Part of a small language model's weights: biases, a variant of SOAP for these matrices.
Each number is 500 + 50 x the weight over its row's rms, rounded and kept within 0 to 999. Layers, rows and columns count from 0. Numbers have three digits each. The size before them is the row's rms in percent of the matrix's.

# layer 4 attention query, 128x160, rms 0.122, rows 0-127, columns 96-127
069:459452463472543529454456449449519468518490427527499520536480531489422506527585478433499528581555
070:545506503500463460529529529575547480658512464544523469570507480546523483535572516500554492501514
076:559531466544563521447443440479517490535554505470637480478520443465550510525503528490463446482556
067:402431553496516494517527528454570557572439519481555518503535610447565484423603533518513483478531
070:550602494517433450505517490462473530471439507500524550451575467499499529533571424438484477600458
066:553445416427452379521468520456483468535506481463496468520498481502535502434470573487455477547480
067:539479454599541437426372501473519508504427523563469491455470528467454488497411467473432578506467
072:475487495546581551551511421510543514487555479507591478511478491511547465540529502509464453476499
065:523525512443500484526461373565587472522453456522486452486492432514451521445484494514540469531563
077:570537526549490511492560454484447567530571556515481583421555545529462488489454484432524552603525
073:548423517536470477406490577510581534432518405471490448431482415531467370483507559507547469526569
079:576493561508502457494451581500470506514505513508466562530552454495400559469571514579519528424467
071:401491555495528436487476489515574506538571545505474503544552455553517528586430467536536482477447
068:447564489475492496477486451486557475522466550399531523488476551479512453530567432377523533601520
066:505557539511479561556565546561507462542512407547473420500507536539463429491594519561409506479448
066:503544517527495473487490397499519534488463409426432415441552516523583497494538587417530535553406
074:442485552552519485536418363459576491551438525526483383555530480437491499505532522591451482543483
077:546553501428500556494574513522483477488505515476499480521537435427496482460476519556613576491510
070:540423514474523498569451464510489492520505485472472464500510557458472480542444424429542546482594
077:469453471513529465462453555531494508527453444488549534521501479647513515419466531530520567497480
074:452568490495421526514429535565458529519565489434557463414495549411534413504644483445424557458514
077:412513503564432509543420584522521489483483411587521523533640501527477563541573496401557501548491
066:458537501521477577411474498484522488510467545507460470566503400498433514506606453576571483498493
076:484394537494509515495483522437532452511556571551548523476506397375520582544504514589501509564506
081:447462395470499492403468470461515460486437513581502469471437480510468516529505520427515555474463
073:493393508461518441501411562511493470466457421482432511518592480493550598498485486443558533519490
072:470459513540461572547483481498506587490451462554464538475482574383610466599462465487598517516523
073:521464542451516468453460510532575511459541473525575485615518490509438546566526571470576505566502
076:530473433475493595464506571576437531435478499440392517519520616582523552484421502489466476444508
074:534475534523550531510472512459491439487519418435527486568532422535524415459420443514416443501505
075:403468485508475482436478413478453506466554466471500473409437428500377574541455473499492466578521
079:556430525567587448563495533445624526490494515400407460447520541470471414400501519510419515461496
070:526482472488486424497466473422529544591448514432546501557589435467434508526527641427524468569486
076:556526516567486446420421464533536633451610490569516514530554481458519467450502493512418520511472
076:577487470520446611494480628434522512475527522445489488467526488441474463495453525459480573505528
070:579437438545521501503479544499552581449555596523501442459419539488455506509527516572524486477598
067:611507528563449433479540524489563433584504571457400431427530587460446464541532532500550490529419
069:472498455579502501504552481512514460580530623506383502601515432510487512455519563532609411497525
077:457542455440501543549539504455512505500451512510478427529576546615615436565525494610486427493511
070:548449526535476388665577501523568408503467483470547532536509471509504497480516546457505496544399
072:488569535529542579530547517540477536477554508573489537551524501463490555547480573596480467491615
077:460460505436430448562445483541563485563340397514479542555519525582392497488533492552521457555397
071:530525498412520499436473520488460578543443475488457585452469613442585537585388479476539518535475
062:463499501526490527474525464552508417498540503589552457451521503500503464530562609497562481564508
072:509558445511519485450412562467384536495496512457518547489387478471588547502496556448451458505528
077:617471585498452445410599489477442602411594578531591554429474549570471604573415491568507500499570
070:475450471506559395582503416485532472487611536444471441434469455441518504547661548491572390539484
066:519538480394508536495446450479513489504471550402474558470521461455511493486422565587508506469470
067:542459554504489382517507533489551506536556499484610430512523502434431415596469522446505446546480
077:485435514516514427556459465549499538503537472607509429534538449544514497499482560612484542569539
071:529480538482530468563495464528443498506489464549664526525519573595450470389473499489452423532544
073:391498460478546525436531531549519589517564533562491484498493469408550583603464441556532516476586
070:527504509506529421515429482506409533566500438536510577506496563483536527501461538456591462585460
066:541548439514494455492576549547450466604405474485509567580517488372524500496518516502529540448557
074:507460473425527568521447523452511523427546629532596599549529486477456504466510490460550552562534
066:481438462517475517519505562513564415482527482476578570499464479526546458478530466477576594513527
072:590551516541486486541541522516562552605510476578537478407503565403447470484513559435523447529468
069:533512456457483544535514476492491593507452418542484568541524423574449442540532485561538461506542
066:493458505409522507513518511550515452501477518472459528444439483517515512508502565419490438485558
066:500485509375539586432506472488496460554530510463557542569497428533413542559509512430522538435547
068:475526518593546491461459578412553508473509420450501520535535523552439527515479511525563520445440
078:476478503410504487556471496455495496396517453496486474534516499482438509416517567398547368492611
070:445527558519510453545462569441508414520509479552486576501586482504532481596534542484559518495502
067:460446468623497495495487532530520553500473427520506543402532429586513464482532519538462516578493
113:368463453566534482408423495537473505480534526564489479602484450531536457443461435521514548509499
114:477519441546500490489394366424457512569587494432506539498557574470397493453487533426531480546569
131:430539516490509508503487510542484505507464524510535429562575465549476461468511580558523529425459
116:472425495549452516471507522465512460470521509510482563422516414530478551540483455509497486542546
122:454565436444562538555479466522564462471562499574516454534451543574540444467453495487454551517439
108:476530556431487516479518538546437543527403502387527499499423513475537366503505512456417455466519
118:439480467481469464564476478461551487537481459555376509493553450485516459498546389583528543510567
124:442463579454495466517571492564591575606478496504536497538522475569402528393505483559557466515535
129:547463522484505517498509522422534500503551472421509498528478504565588569502481490453512490483465
123:543419500324592477477515497567518546468501486421461510550496478514524489603508506428517580471503
116:487543591541620563544407625451537452481515542508446445421484532486533505553493465513508503464601
125:506466461449555603464518495492591463458512517461543400447556535444499464486544412533542528474495
125:507509505484537524451484606426552512447524564509466520464504502614505468411345509554577464515381
128:454554503657467563550473492513577461453550481468531457472510485501496534524504487508441508522502
114:575547511586530474593527533559463446477615576544464455475578424511541518483510448426485443494421
125:431417381571491462368378449532549555415462566383459515508483475467472529456444377557527454555565
117:513494475543512402490393463513558423466543425521553491464503560552408463550522608440421559494551
128:554549531478498526444540529463507541551482458452514412452508495517592373555449477438544523552527
118:439458512380462506459552501499512475511565584499508481464476509513546495567508525496555445390477
119:474459448507521532509423491449580512484544522551442457420439416423380560500476549464462416427480
115:456504465587487513519437449430592465452570523518463633434508428564516544497490480542487557471483
125:472464470515547494462554508469542504570480466563442550540504511584501495470461436529541463528613
121:536461533495503483564532525452516472551516576410511665582534522511473497480513506434461535535461
123:511434537551562467461441512580438407495413423587546503471515451472525544466540508508512550566523
117:499511440495450511442543432495515557421511536378496417476563532539509460475424496489388461430515
116:455521572442504506461448493549472475406515499522397522476520488584442534538480515548594509523600
123:485525437472494451487541512422467449530576548490507514514560597517491504566451508495475466525514
125:545537543454596439515521508524400489502576426516467487465489479420475533526551523455422446545551
124:502496443499452502486585548559351428426389576543540494488539462454537360556551490524625547478505
135:529477537540469487467551520512452554452440525538475460558496517549539456599455468467518385529470
113:595460495521459595530519533559512471608557442510465471537522470594547461509522529526456500429461
125:520493444595475496481564417535485575471560563451487443524459448548513487551537547480541489496403
115:472434514519475429500469462500527445475386527506550500548511585495500536501444551545545403581525
118:426519518572503511538590475454431449504513595475468515537448613451506668540482471496461556517497
114:479491456542588478562578509421553453489389430536414531510451544425491495426522546549576499505478
136:585554469432486587481464453574513545481537543438466479514467355505489577586437558556495556593470
114:488516516557484494427582575466471414489519549436468589490488559512582552524524469493518520463498
131:477538484552506458590536568532493407490456409495464495476498482582507590427542512521509433438516
121:551607459480487485540502556439539427548434597472509479453496521529522493521479469582575459403439
119:510476497475440475453478493523499489538390483422527458529490444529511495545469469455592489470631
127:531574549444620556524438558466411501437528564485468535517491501606395516492557454530559558451560
122:506515448531533436374423458491533503474550449488520580374424516515510509546606428471406565519537
117:408434508585463480597659488498500488562535518471415498537544587516617461574530552465425579452552
143:462496496537483476523445547577488569483556485555500499515505504528490536500559511485558540559474
130:566449483404438530539549494562511440469428451460511505518571495506413518467467471456509547515536
120:565490477488531602483445501499434536554564502448503589561501521468441542522571539571525415504456
121:519582581616518578533482559574452543495525434485498467537521513474555479472508412574371496552480
127:466484403581471522603397543535493504497453555522453427505547416521479533544457550528453554446555
120:477475502521540467495501565486590544483581400458558527397513530418442465482490527504541550506551
122:471472505490520479595488522435414494478444531409604562476547559495577486492520465504495475569497
119:434477503487557476544477427509534587473484480472542468496456481444511541499427580560530494502540
121:565493450546539547500525528430536540485464519476525435510584464434520451591479476521536487585470
119:504501585474572521601571495497485500560445536532508505540582458466461516516494568427501443495532
120:474469568390546465475635480434507405546556551501452478417466520467544497590359459523445574506534
127:445497419503478503431487340447427476482502570559520546465507560453501401457504631513402577574517
114:494543497520568525456526522521562453581453515534494572461501574420542426513505545477529538527497
117:485476464498522471470471527541541393482527459493583510346467560574533518400511494543478455468549
126:462489518503498571470524456561431437499458474513496556620455508513617587459430545459528479424530
120:530503550416450550498596552420511515471467489530448535500488570568488519455452562534404503593545
119:541566511592425546524539487552466564579550476509535481546440541503444522485396394540513459460577
116:543412464410553507439449426469432418533410498442463453487574541494466590434464460567439579592519
118:544531533489478498591503469481519549530467458422582542509483473389526360552557343428465529511506
118:486540517473543537573477449505488466558559488493541551455484434438530510496452595438526471516479
141:500510485491530435559479438504473458536546423452506622490453519514531469606511428524517501480507
# layer 4 attention key, 128x160, rms 0.133, rows 0-127, columns 96-127
063:516449536489507510563579477397327505497516554563474498526473471521530549513474477557512488533487
066:414494531496515495624417525528532484580419510487495501538489470483464448454540447535471525452533
069:559501480549509402434448523457425423505472584543505501510455475470581480458448559545527440459448
057:495575570456460484546614585499530486465543467530497471545463434478504477529493498432447525429514
066:420516472476489467511538480468474514552518518409581542502489513514566513471499334471540480503481
062:476489447455447548563456484528513527613516485529515536573517514432494470488543591519502490511367
064:493498512439502373515551476528438519499483438517544524483517508556439473529475453593390464558531
067:482556549465490507508471403514442506455464568551520486543477541463548522525526486395515514521575
062:479529532487539527396528475472556583508455547518486546513498531533513508467539471453540458566540
069:491478481472579487459402528464451493467599501507448588512500486572583441396573572497449499581583
070:560401469516479530577546525419472529485501590458435566560514538508491473454450452521522532495467
067:434483527490506525555545569518517467527507565407476540504464500524525531548464436465450516535563
060:500493547490536498471510544573573501446490427580458541540481455484470499457501427553461477510445
065:479550538398529397537479471509573543466491465511484428527478497569389530535476463512497479476511
063:561492612513523477482494485510500497522494598495485503620444506514570412448559495515490499593492
065:503551442498507493571533492541472550532600505538491461531489447586496460488478460528527549495456
067:417462563545515558510496431510528507477554420571397522568497377460472501407481517552405565513545
070:483520473558477509462417504511552463498520507494537513426556516423501488540549487557541593521551
066:574451433529610510527448501481521438511494472538480477546423503526522478501546567541549571440548
065:482540606542520493505496628535421514596489456530485484509483489568394443549439430463449498524493
064:479524487420538536481540573490491406460495530507553481496571513410479450615411428514419522452538
066:466469504566449519468514500465453421435507486467481601493371522502450566586584480420496453489553
061:544399549548436518471453498494511495480467508578415491549502473572445514596533504498554579530434
068:467478457461435533495476359536521454551463568518481512462495380520525565582430553549460515504503
070:499408521539539496408557434452571477520446521528526488494486486500402520439547464588469498429521
064:605472548495480589545535484514358604530548593446508502549428445523501457564485463392559510518541
065:471460496467517529485529516453512433496567442510474491517446459509477468488527412517529521448589
063:506467442439573430584490400503538488530554527528495464517400490488556462422557488496541601595603
069:538464410417505458470531544518478524497517474418467497477465513449430506456468471410601523400508
062:557564582585498440540590516509551425518460569485459581590540570527535594557492469508539436476488
067:481458516496498443538520396480438505551608463501573537514430496465473460443420569453504493508517
070:525534503473497464557524578462507557513578579483424530542624507520412558603410460506436507460551
068:549465476508458489533473472423437685484592550521460435482532511478476553508382535493409507537510
070:456443557403539471525492501525599466511586511486456462559490481500412472472544462509364584494436
067:536439526497443471433479524496455516457507492488488597459622608446510512536487504492425535466552
061:562527476451483499517562462503503440496538480518609478555440476430448589461438600522488561489567
059:434552516552501476486455559535499499427485473512480425478502444439442477469501377427451472575489
057:487461550499463382490418461502447555534450523468372433487496480481482507523427549438499544594492
067:519521439569514597524437513539558451611490472552476557490474442526456462502476504611529596460493
063:502493476560475428569550526486554501437460537472511432546445404499463462481498569528426538461508
067:589441582497468436496494507496388602448472425413468495469471503518433522409471542541468536545432
072:541532517566582464497485490465506502502427491450455499579534495532474411427464480457536445541420
065:620546504452551456443448528494515557465491485413502557487550475420543512576429543484504420461559
058:561544541434493558485554476420490478416479536432443422493558507491514498501436545504514526476531
062:490547517502530417550445488477515502500575510521520513491475465457433479585412521472488480483429
065:505403526474541557454460490533520484481525540553532466518508462387439579554473488582463450407491
066:505466490524510508563473389511530544439496478558515482523438410564472476449505525562454443599524
061:432474529524524607518457562530610532513486591499552441438484493506477502465445526462541464434646
061:455527487517411490489471532487500434502407444422467456577555533396426559457472495477326524592474
072:583487481535482483371474630547546544495493475522537550575529581557464518569403473548464488518503
067:470503479411516383477582536476509502563470500620560469431515560491478569412622518433469470453476
063:414511540532500510533557489491580438484482446428424464489524503377393467477456556531465532418531
067:496415486476461559517538498521420660510484441475584471495519424595480581495532512542514511534531
063:453513422551475539528470453492461555636480466523545456576431516513572469465500497544497536435494
065:426404500494489564460477584539460521381452504492497444484451511362487524559475569499469502461499
061:452562496486533524637478507415478494450467608450448514498496537480582472510564516543492568448393
066:537556511479547559450519528522546568544534456466540536591454410555514503547524544426614458468486
066:506428433515484546458489535473482557526545481573397521490476496535524475423561417485500468476442
063:499539521487499523513527581476529506483449594546463547534474531543473406490519553469579562458484
065:496486559646534467511520448402414502482500576494432428508429558600525437426451529468584526466483
067:424503463620434421499572598470533487516526490449500536469536502442490490571365516438472572573446
066:476429481449518480540484465491495555500532549497574481517479574448450576493467521460435421492575
062:473411400544524392530554484523526467452588456476432552528447449546513466600429494454464520533417
070:463486483507471506433464534459488566503535475503524489443507463567537563494479378524489468434412
120:392501565496483547471416408496537456426469415472543418519455419549485449521477566494559406548468
115:511429426477479494448503420478364524452583519473413517532446438350473536572520553559509471505487
135:542558537511436456516499465543449483415532501516542539520525450490433435518507501501600471443457
125:576522495498411510421393501536514531513532509408528486484500452482531553396489539584514503478503
131:468552508575565536552441463481487471396590487433428460416424544526520513514417495492426491571514
120:541597522424452559475510469386548508552644439441485537525421479463574452524533481474419446503490
129:389494432484511487596508430457413574468453452490464537500548508492531472549459570449579376535518
130:566519518500503517526494436475520529420447454500485482480525466556572435509488552486526489483440
126:572485463525483381500539506467419534551506478526497578596489478562463472581547479497506478434475
122:474512452495528474471527453474496456427509431519510413389392552491585458489598446544475483553532
123:557507528549466429474519480480487517504534510517539461522484467525512418528426487509576439487515
127:553529496447515505472439469477461461533519566561509497485544544546574464558464426483412452457450
127:574486486520515429431486544492474480452451535531521521499546484511525458515444491419528485460491
133:526463548500412457446538563559507509454475532477475448497569480584521480602560484499436438594444
122:520368467494525627563502466443461537508499484423499413535468534533525498582418448440512529475511
119:529471439410433497468379483485447478530480446591482498449526465613458532457553457496535486473488
118:468540572532436431578415507476451434562588473480530466451539501491431525496513531459414442642449
127:473557474525543494419514453588486551495551466551525519490568494500543487457532540427524496495551
121:605543589513465509518517475554494437529538557557543535484447529483505534487504538477577525567565
130:486547502417524592450461550432556545457432516523536502468468499539428552471476492464556517632508
117:479414468527483425576494531550565456468520463519510587565452490580500499508457517506582551529455
135:458529517549525518492528453444556612423451395661493510589607473507517522411611451572564452466545
126:541530496566497470507501532532526471501498453495612532472519506536506509515483529490519579515518
134:544537488582442527486456434507545507562475516557501544594488521447502524489497521499434524538518
114:531515407553415490466505503483398437430627457451554410499495583454493507398478452560448511520551
119:535567512481437479474479431542522605455508491498462494529492540511461537479486528520461465559572
124:502512464410545479633440514459500522490479581440570460534485357508554527548525583552440468456540
131:463489531504458487515469470495508461455492517513405443541513516414570530536595583573337603606492
119:562511533461437443505461566442494486442524476468472482524464459438504488566593391508527498375422
132:544475439505453528561525419426506446484540546494526474600465505567515513470507523404583584530508
122:450495543505503495542537496497400431584478495531472405625407499509550514490458534499575519524570
126:470494455561523534458462524550429547461487512436511469498429490508623503445447433434519552459493
121:445396466451511462471461509520526428514469359487546495537540498496445550519516482569495415467544
122:486386463496572518468519528409566466504456501432465542503513422536542526549517559534492493525508
123:440470535398593530496586457479543488534473467513371503562447525599571507495561519518505537413466
131:472488495448527523466455554523496492512501463517544571597502523522435538556435507463393538544534
114:470454518480450472543498582448537591482521562456505568472465508541556413355517423442607529488571
130:481581539534518507520470519452577495578472514420510448545516563550550550507541513515590464534541
128:519467528464405488548443515389525339484500475574499573533552463539498554494477426462569518556476
120:516550575444433525506511496470507507434534390536561524546492512526558513485530550421380460465543
134:449543465520455426508462513508432540438488615548522569483448460500583464517545525506557615450506
122:481554462491554541594519516564459472510428465492485538513499448555447541476463464469494455518471
118:442535491679499538533500523462496545522469493472432499553548514550519450580467560547511550484549
142:573519466495538504573496560461560645489505509461485502573448537452490485480523527506526469611567
133:589492498457534502505482415455465515456462417396536462396440552472458557493504503530470527539409
121:424487491431504501524487472507436556556448584505560534420546492473447480509546429532314506485491
129:519453585513535481553426559491481406511460515462534452475532494430516479505461449603463580500524
131:500438568552470470442496513486449426512426584576429477399495522519416501520443482520452427443479
123:471570552501541486447461490526474452557541407528481376496412464526547496486488520489518537475471
122:463491484550526587449582536511474486559538450417496465493514577555555469456490430502472564571497
127:511513443495541468400534486596463467545513515564591443525526511586534543501502627490452554510533
131:469412459503498421521586474527464524481542541458484519549423462469579433507500417524492433519472
125:477542446541513578543565488457501439446522533539502578488521605555498508475468417554506469437519
117:524513530498624499460443405499549469534557525414506539528419452474557496411579508532465552530469
127:461421579394536351481490491635479466470549568587491501551530492437491509421478477566418513483507
123:440458516512533515487493535432461443553574436511534516473489544539577566475497452473569523522457
122:509505515501489450565440522504491406471518551512537476494524501477548455444444488591486524462533
139:488557510476528495501487539412531532446525510394521542543484558564572605526503495534609464474543
126:512507561549506513585535470462448572503497491563535549530425515565472496475478539562406472482510
123:522479411472462565393482463526447488452494574478460494526502486531545458554510404438580484433445
122:531587485472430568435484424473432451427540481550499543454526465470542570523596563414385592540572
116:568449582504469499546550514543550574581495457533474451559469493525415426537503493536419520516505
126:472538437503537587490456508577520530465469541533479405487400535531558570538456486506489463503485
136:543473503525557507491505453432499462516507485523448509460534456484484604479470481530562547591528
# layer 4 attention value, 128x160, rms 0.149, rows 0-77, columns 96-127
130:510457374440471467549477543501547550522568455502448499507521461471411424462510464443403550382442
100:489466439547525494475505442514436533504498458622525491505589510522425538338527459519425550464432
101:478481477602564476442507479459520504477477532494540460562502558604507455510518490561473494547603
107:548397580508512401615524414456416503537524468435437500505504472476560538548465568456480494485468
112:463576404493514452478482427451420524496525426578567480441567436519606485582508503513525500482450
113:488484476543474494494459491478424492534560430467540511438359535531491516500458381578576425544529
117:481476427512464538503482478457544580456515547504354461475542481464557498536528482512469574427496
120:527574526486469547443531535567513487504548582456554524533434535535502507557521473488541470470571
100:443495576538400476504508576566500442491525539433525519558492599455496529540493433583473465448486
140:428594500500421465512457467496566500444506576510536468427418514632588600447544464433537590456533
115:490432555523539477468497511595493504503460523450446523499611516502494572507565532482534521502547
111:440551448453481477517561479601422465540461498551562542504486530483543522543519548378551460467503
093:465541523515590519467499481609509486435427530472429460553568533538600574539540542438432473509513
100:474491461492515505451521534413537526563456521455632434463518429605519500490474389465533542456577
111:572385501552501462430405470581482495455427471491577453523537583490462433470502510494546538528575
102:503557544449481542540617504497436446505505574491461547520598599542536520517531532529493529493473
124:561523462499568393494502598526471468560475370500546494469509577497457458504453578549535423520476
110:474454495454389544466495534568483547583603562583560534481457564437538590475605489485554506449505
141:482464458517509534491448500464475457453532414477527464584502472601450481581494538514427474563532
135:489520554546528448472488510460533521532448423439556491551559436508450469561524471522538416499515
123:492461477481571467479506465598419469501479502472554543556497487431532490553539387411582537472596
118:495522497495515555500477456561447505462623492561473530477454409561420608477479504519483526438520
110:465452466480463561444547510511503643492529533482486557485468583451504504556488490535493593444546
101:488449573456474503471428506549504546609460476578496498479432520492428433486448539545442498493494
112:536494502491527469560484526515510524474616542609502578490516497516465532455463512494542511445500
111:463468492495500548492522454510505562399523570478459416488473569513496445551587456469488565474553
105:516541458516445522425495459514524492460454546544464429556568543524605449516435446488515577630536
105:544443434460555452422538468497661592407544553419494518526526569528470482611522461494479508495560
112:532517493558470451518437591528526504545604510493469482476523513536510475419553493447565482538526
132:425574568509554434571430479439479481516467535486542442506579355470456446497525408443488504439523
108:500449509543536461475437509446580467428432462569467485500511291535566511543511490500477419570489
110:457478474491532521497516528468522522509620510509511490390524457473469533561567531436584503478461
121:517510518454516523517506587523524579549542529493544508583573590472556590471555546523564429534530
128:411589426459474532506488469533440507484565572571506531435535488647464494525514447401549526480480
130:485489422401540483484570556503439554474591460483533628513553482539515471580504519477417511369490
107:556397519442467517453518545498521536517544558511423509507478424397566477560492592540450525513438
112:537447468471502517437484534447496457588526510552589564597415520510519447432435497498412488491514
129:481511527544521529495445538393596482558439491444492429560502500568506456512387460525524499515559
089:562329458555508475457461620560509558529376541500479517517499512368567527559578477485507469449506
134:428557551549540454508465474506524517472503509422568436474442428601475492579565395456533466460551
124:463554532486399524527492482532460454558513536467528492563464528532481591497477528567532474447494
129:527498528402508493525448487496481608454517506396482403475559664553481447540555572484557508501522
120:510500592525402559493474543499519599525505472523477512495465502520449445434475482545456521485487
117:455502460415429547495463551464475531486422483537500494487407571464489422587565454549565458512511
096:502456551537563515450539595461491542504461480454555504429432512514484518462466481469510573474572
118:546459547535446479458499435477500488420587528508491558513549555562487558546458504510486514448533
106:451461420405496557475534553470451484560451463498492484475539505498464400508425549457446504584522
096:524513493446619446463481458504468488473553565542469458365569503616542496569463561481449496564477
111:481465497569484507458480530420556578583519498498525578477494426501480420402406534567436475575489
123:538435518501492476471538441491496543522498452479495508405585508540507468511506519514547447556456
116:495520403517602467389483531647472524463508520579452489515554528476478512449581538449557491491444
130:403501462439501511518554501580493439462503541473542538490480608607597454613499466490544537530583
114:493418540531505586467433483514530489498501526441480401575534502452477540503632547455533531469540
112:531474555527531522412505531435499489425376523493472472504454462476513418479487530467512478495574
111:506504459507462409563495491442555460597483512435475484476469493516537581541479454606540510515491
119:449443529452471541514532584530527478397400427467531529533453533512437427565450432462486507539645
111:556548400564496523450409492454515522536545474476509493522412517473488558486545486501483495497484
116:452503562568592449552506550455514513524510530524406547500548412483507460498473513521470496511446
108:477542488463509541499501468541505555492463490485540443597459518453506533559498505558557456427519
129:529518493483558451489479466571538506423434500511458468444554490540382550490477501451500562467536
103:501510335447502539570424489427468467530561510594444423494480523432486567512506484503540503490413
118:475602361491516537474552491534433431504570473620522515454502519538516553525483504407568545522524
108:497507430474503477561506512528521458439530654518535519515414523533533509396560465465467630491460
113:467498514538467470452503449477548465520439502470484469495550540599519569445532487586561443551488
084:520444531535420528469620496441516519530371536486512465451528531564518576430480626432454517537482
082:445456616503538536443479451523497477528411484501536422503439566490474452541412397520571502470515
089:460484502579565538413488420470552535539515533578524465502487414537482481492566420545517483545454
075:445485476461513554530514570490541398471551453451536485592499531547483498498560630360456493534386
080:524510561517519527515473505424539476552487504530527449481488442480537498513478492651544500599428
082:439506543482504550471567424542566461437584463479503509402488476526456539493514488452474472543458
087:470527458507485585613401494450421458553517486598459526523500482518512469443492509596531495603403
083:554484452531502506483401537523487476511477402476468546489510524526531522439455472473448445491563
092:600493575478411525448511514497533406475436474530545483557561492416500532491494491491438499430516
083:504485430505476371448461546504469417478484569502567463528427470510522477424521447428572487608523
085:514503424448459466496449498509495420619487468433548469506401504607390526463528523556523562470411
087:534574452527525542467507467534490603468427405476509409424548429510518480387482418488500468580499
083:519512492604514503529519515540466502518522530496552510497527488450482449555465371513516514468529
082:473457489544476460535532418459515489477641486567501521531427588498495579510481419501467576490561
# layer 4 attention output (transposed), 128x160, rms 0.129, rows 0-76, columns 96-127
127:526487539545457510503587474530525450537418424527505436471472530573575492522532506534460483547458
112:481507542534548504511451528540493432454545527475517411485417444439581447617520520542594420547531
107:522560422512390593502439551511439494444517476538531492435474518360499457549436508420536490521384
110:497500482517579558496541451512602450594430461530479502480498490523495472519551501538516501541463
113:511446524518531521526522545503630453528525600440397490471425495465420510401457472544566496478439
110:467543576408521439471504552456592463495468528501545522458651533441510522438577525536412605499501
118:492491479534469483474496471504471518495430370460632455500532444530404386524453515473424471491521
120:466372462616472440547490596412534494531481438465476507445608477497501473502569484423556584470445
103:604513463491523528443483468518426541448501442486496518456544408483541540488572471483469543584528
132:502459488465511487440527590524449555508557456447457483552569466416336416591480500521479440492480
118:511535460555481495524463494471442513552504425510523552482468485473496415633408481484533458427489
106:555453571504516479518515437460590470470531574379477495495612521568479495500452449609587435425543
097:511432423566458502535529492513419519499538602503602524495532465570318494509454458526521495473575
102:538552517486487504561468511653558456445656458539472483450456470385457492492557520555468614552452
116:402649495558570547497560524458501520525543513557466561515517431448527494514605491526494484450481
099:528484506543488452472539500462506557431500524550517548557516495582547509551422501523640493430537
124:470488412514536508539486411539446532480583571518489495591503451376529576474550524515402527573538
110:514468560549538444577565552445550543534386487445436507512546462553494452531443510473518457492481
127:487571514524480486505484534503541490468556602440574456422493537416423473434484470512424580491504
136:495529462454491576473471486547519503542587665446542562428480488516492537497411561457548504497590
128:508484557536480593513455489476519564591454494536470444460477491478444490535549519573436441565522
125:492459500485500458525443610442552480494478513500597423602501450487571525537562488441543549558496
109:549528522581502414578484503534527470550425413509464493426538518504511433503559495472512477491426
102:549521502502461522450510493532498495476499475453578529532561398432511480450540522490436458505546
113:437453485526536515467484487439468525433454498403446420583473494488562532547532516507502526590528
113:505512504554377475454456531551431433506454440466556530407517468579517463506438475495546458428501
111:474481460499505464535489515493480550383497521534453551468422496506488515503510459482549434443427
111:499587506621386523525521498550390465542499497478553493433495548497503469486446477561531550492341
114:462497503469545554529521479428567460531496501511455504474480412447517534595530503514430579527464
135:523530484514514593459487414592499556438550497502454548453367520457578499472454522559520498570516
111:523498495478462509465485488502478523549571588460466550563470502445432506414412528447523535464504
109:523455573478517441498458439499561470526457529521552419497424510462544450466537520606476496543516
116:475432451537509505553476480440437452506489526479483502417500500557454547538446489476486505358481
125:467397528556462494484548592467565407436518478402502453543558467450601501511521397582521536545509
133:493501490560480475537442459519559446527437469497477423489493501531517447430412488582525573599530
109:511536498547569511495523482512516438516396405522465548523545526574443494502483437461518541493487
116:442517563557485487570487510493555583373481527461444512455610512491379550500509576523507512560479
121:488582427431436496510527424572403523420581512446521564394464504443481495473494528391416508526475
092:410540485451538512470562382419488525414507454606480465522486481525416441510428450546557523471462
135:521479481471452625459484497487554482464595502482483552479493521388462518440507503511513578606538
131:491453492473549470504621533469543526452468520472536508491555468487467519507583468379426503542502
134:467545501544498503536571490512471390545466483492559544446492497461592399463483418484443475373511
123:506470415472554477438509506539461507477422430549554483522519470452519515532573490469522472466503
115:530446556569494491438511439516554552503554487507543528481525478465486526368443544536461484480508
103:500529444562466464549436510532494516519510447562442502489462501456544433506524533565483481527503
122:482574443416458475511502515522473513531549492443543443468433408484527436407533503476590493509462
111:437531487481533472546460456487528458420494398431451542601465571515508541393514510513390444426439
100:558580518560414478589543546515534375541560455427554499568481466501523523458478500581540533439432
107:447534423458578575468472530549499388424576518601466496585502494455483561522575531508483609544417
125:466599475527564527614535522481468380544572511541534484497472486435589426468482499508572542426529
123:490475507488422524557509595459448454563515559493545498519460410470590507524451417547561461464534
124:588514540573440459523501433454454452536456530471430435510538523501475497467473478481350535538441
117:523534521462498530517485489472484564407516551571490560444466472599467471540457445480583503472509
111:453516555394440520435448462536556491495489494435515574497474575512454508425363487457500454374521
115:571508486464574525486515467407377447488575522475510484444569494472510476510501522443370460534413
118:539578520542470457426479504514472517565584511422615529463539583511517499477505499514466528453450
111:515473452595463496532532568538534574504541503487576419449512470460450443500567520510425536473464
121:537557477438458578480469466503509470491461487495508543536436566488517559469456483453516513552561
113:517527573404464528561428590524502463512566494470479504505526479566449518437497541432487444552538
125:449545514511510503539491505444427501542587462476643508568488558484542457523605486514442463476480
109:511425629497472513522614528515501520467472489473540443506514525610492419486547422526319516469467
116:525425563542411395543488527406552413519463555402509468505575421504540520512474474584366457458452
105:478514550548439502404505605517456480471475475514567481511614476564418455633498488524595398481488
122:450455487554565523554538495528443516481582545473516457507484430408570454474505555386453541520508
078:497580475532553541536473503587506516569464463542462554521445477558517621520563487500484517482520
080:394453354444491443527474533415521521499515494518434487489551443562521500452489600458551489468545
084:400486487523504559445461545473464495601544432458501481451451560505402561535500560444503429539555
071:523464464576542549573479572494414408464457447499460563496496531419497502524434449503482577501548
080:626540474485488444495476494553480405597465429479491583477517576501494506541568467439479477517542
078:552513478532524461547469465483424482503414510464478464563481387463421450480534546538581482517480
082:585516460446509439415518417581519540504462531541562577399533551521449506480507451467528480438536
085:463477524480609488485565434514503467519521533552517598410503420527538445499527364551517485422530
089:530505520523581471510469602591540449475489477509441499487477538630571472515427533426480494448579
082:444578444479463460557512449489567522543484529496496520500510471469551530624448481580448500527543
081:500481506510491440464480517428530598510499615468486528455512428408599513520443363438519440559543
090:499514500489490560547532407496428576493571615439456519506406625467478458570513516465511562561441
082:495552481497534583450483502498453434498433520480409486486475546489458478443503583440360444497515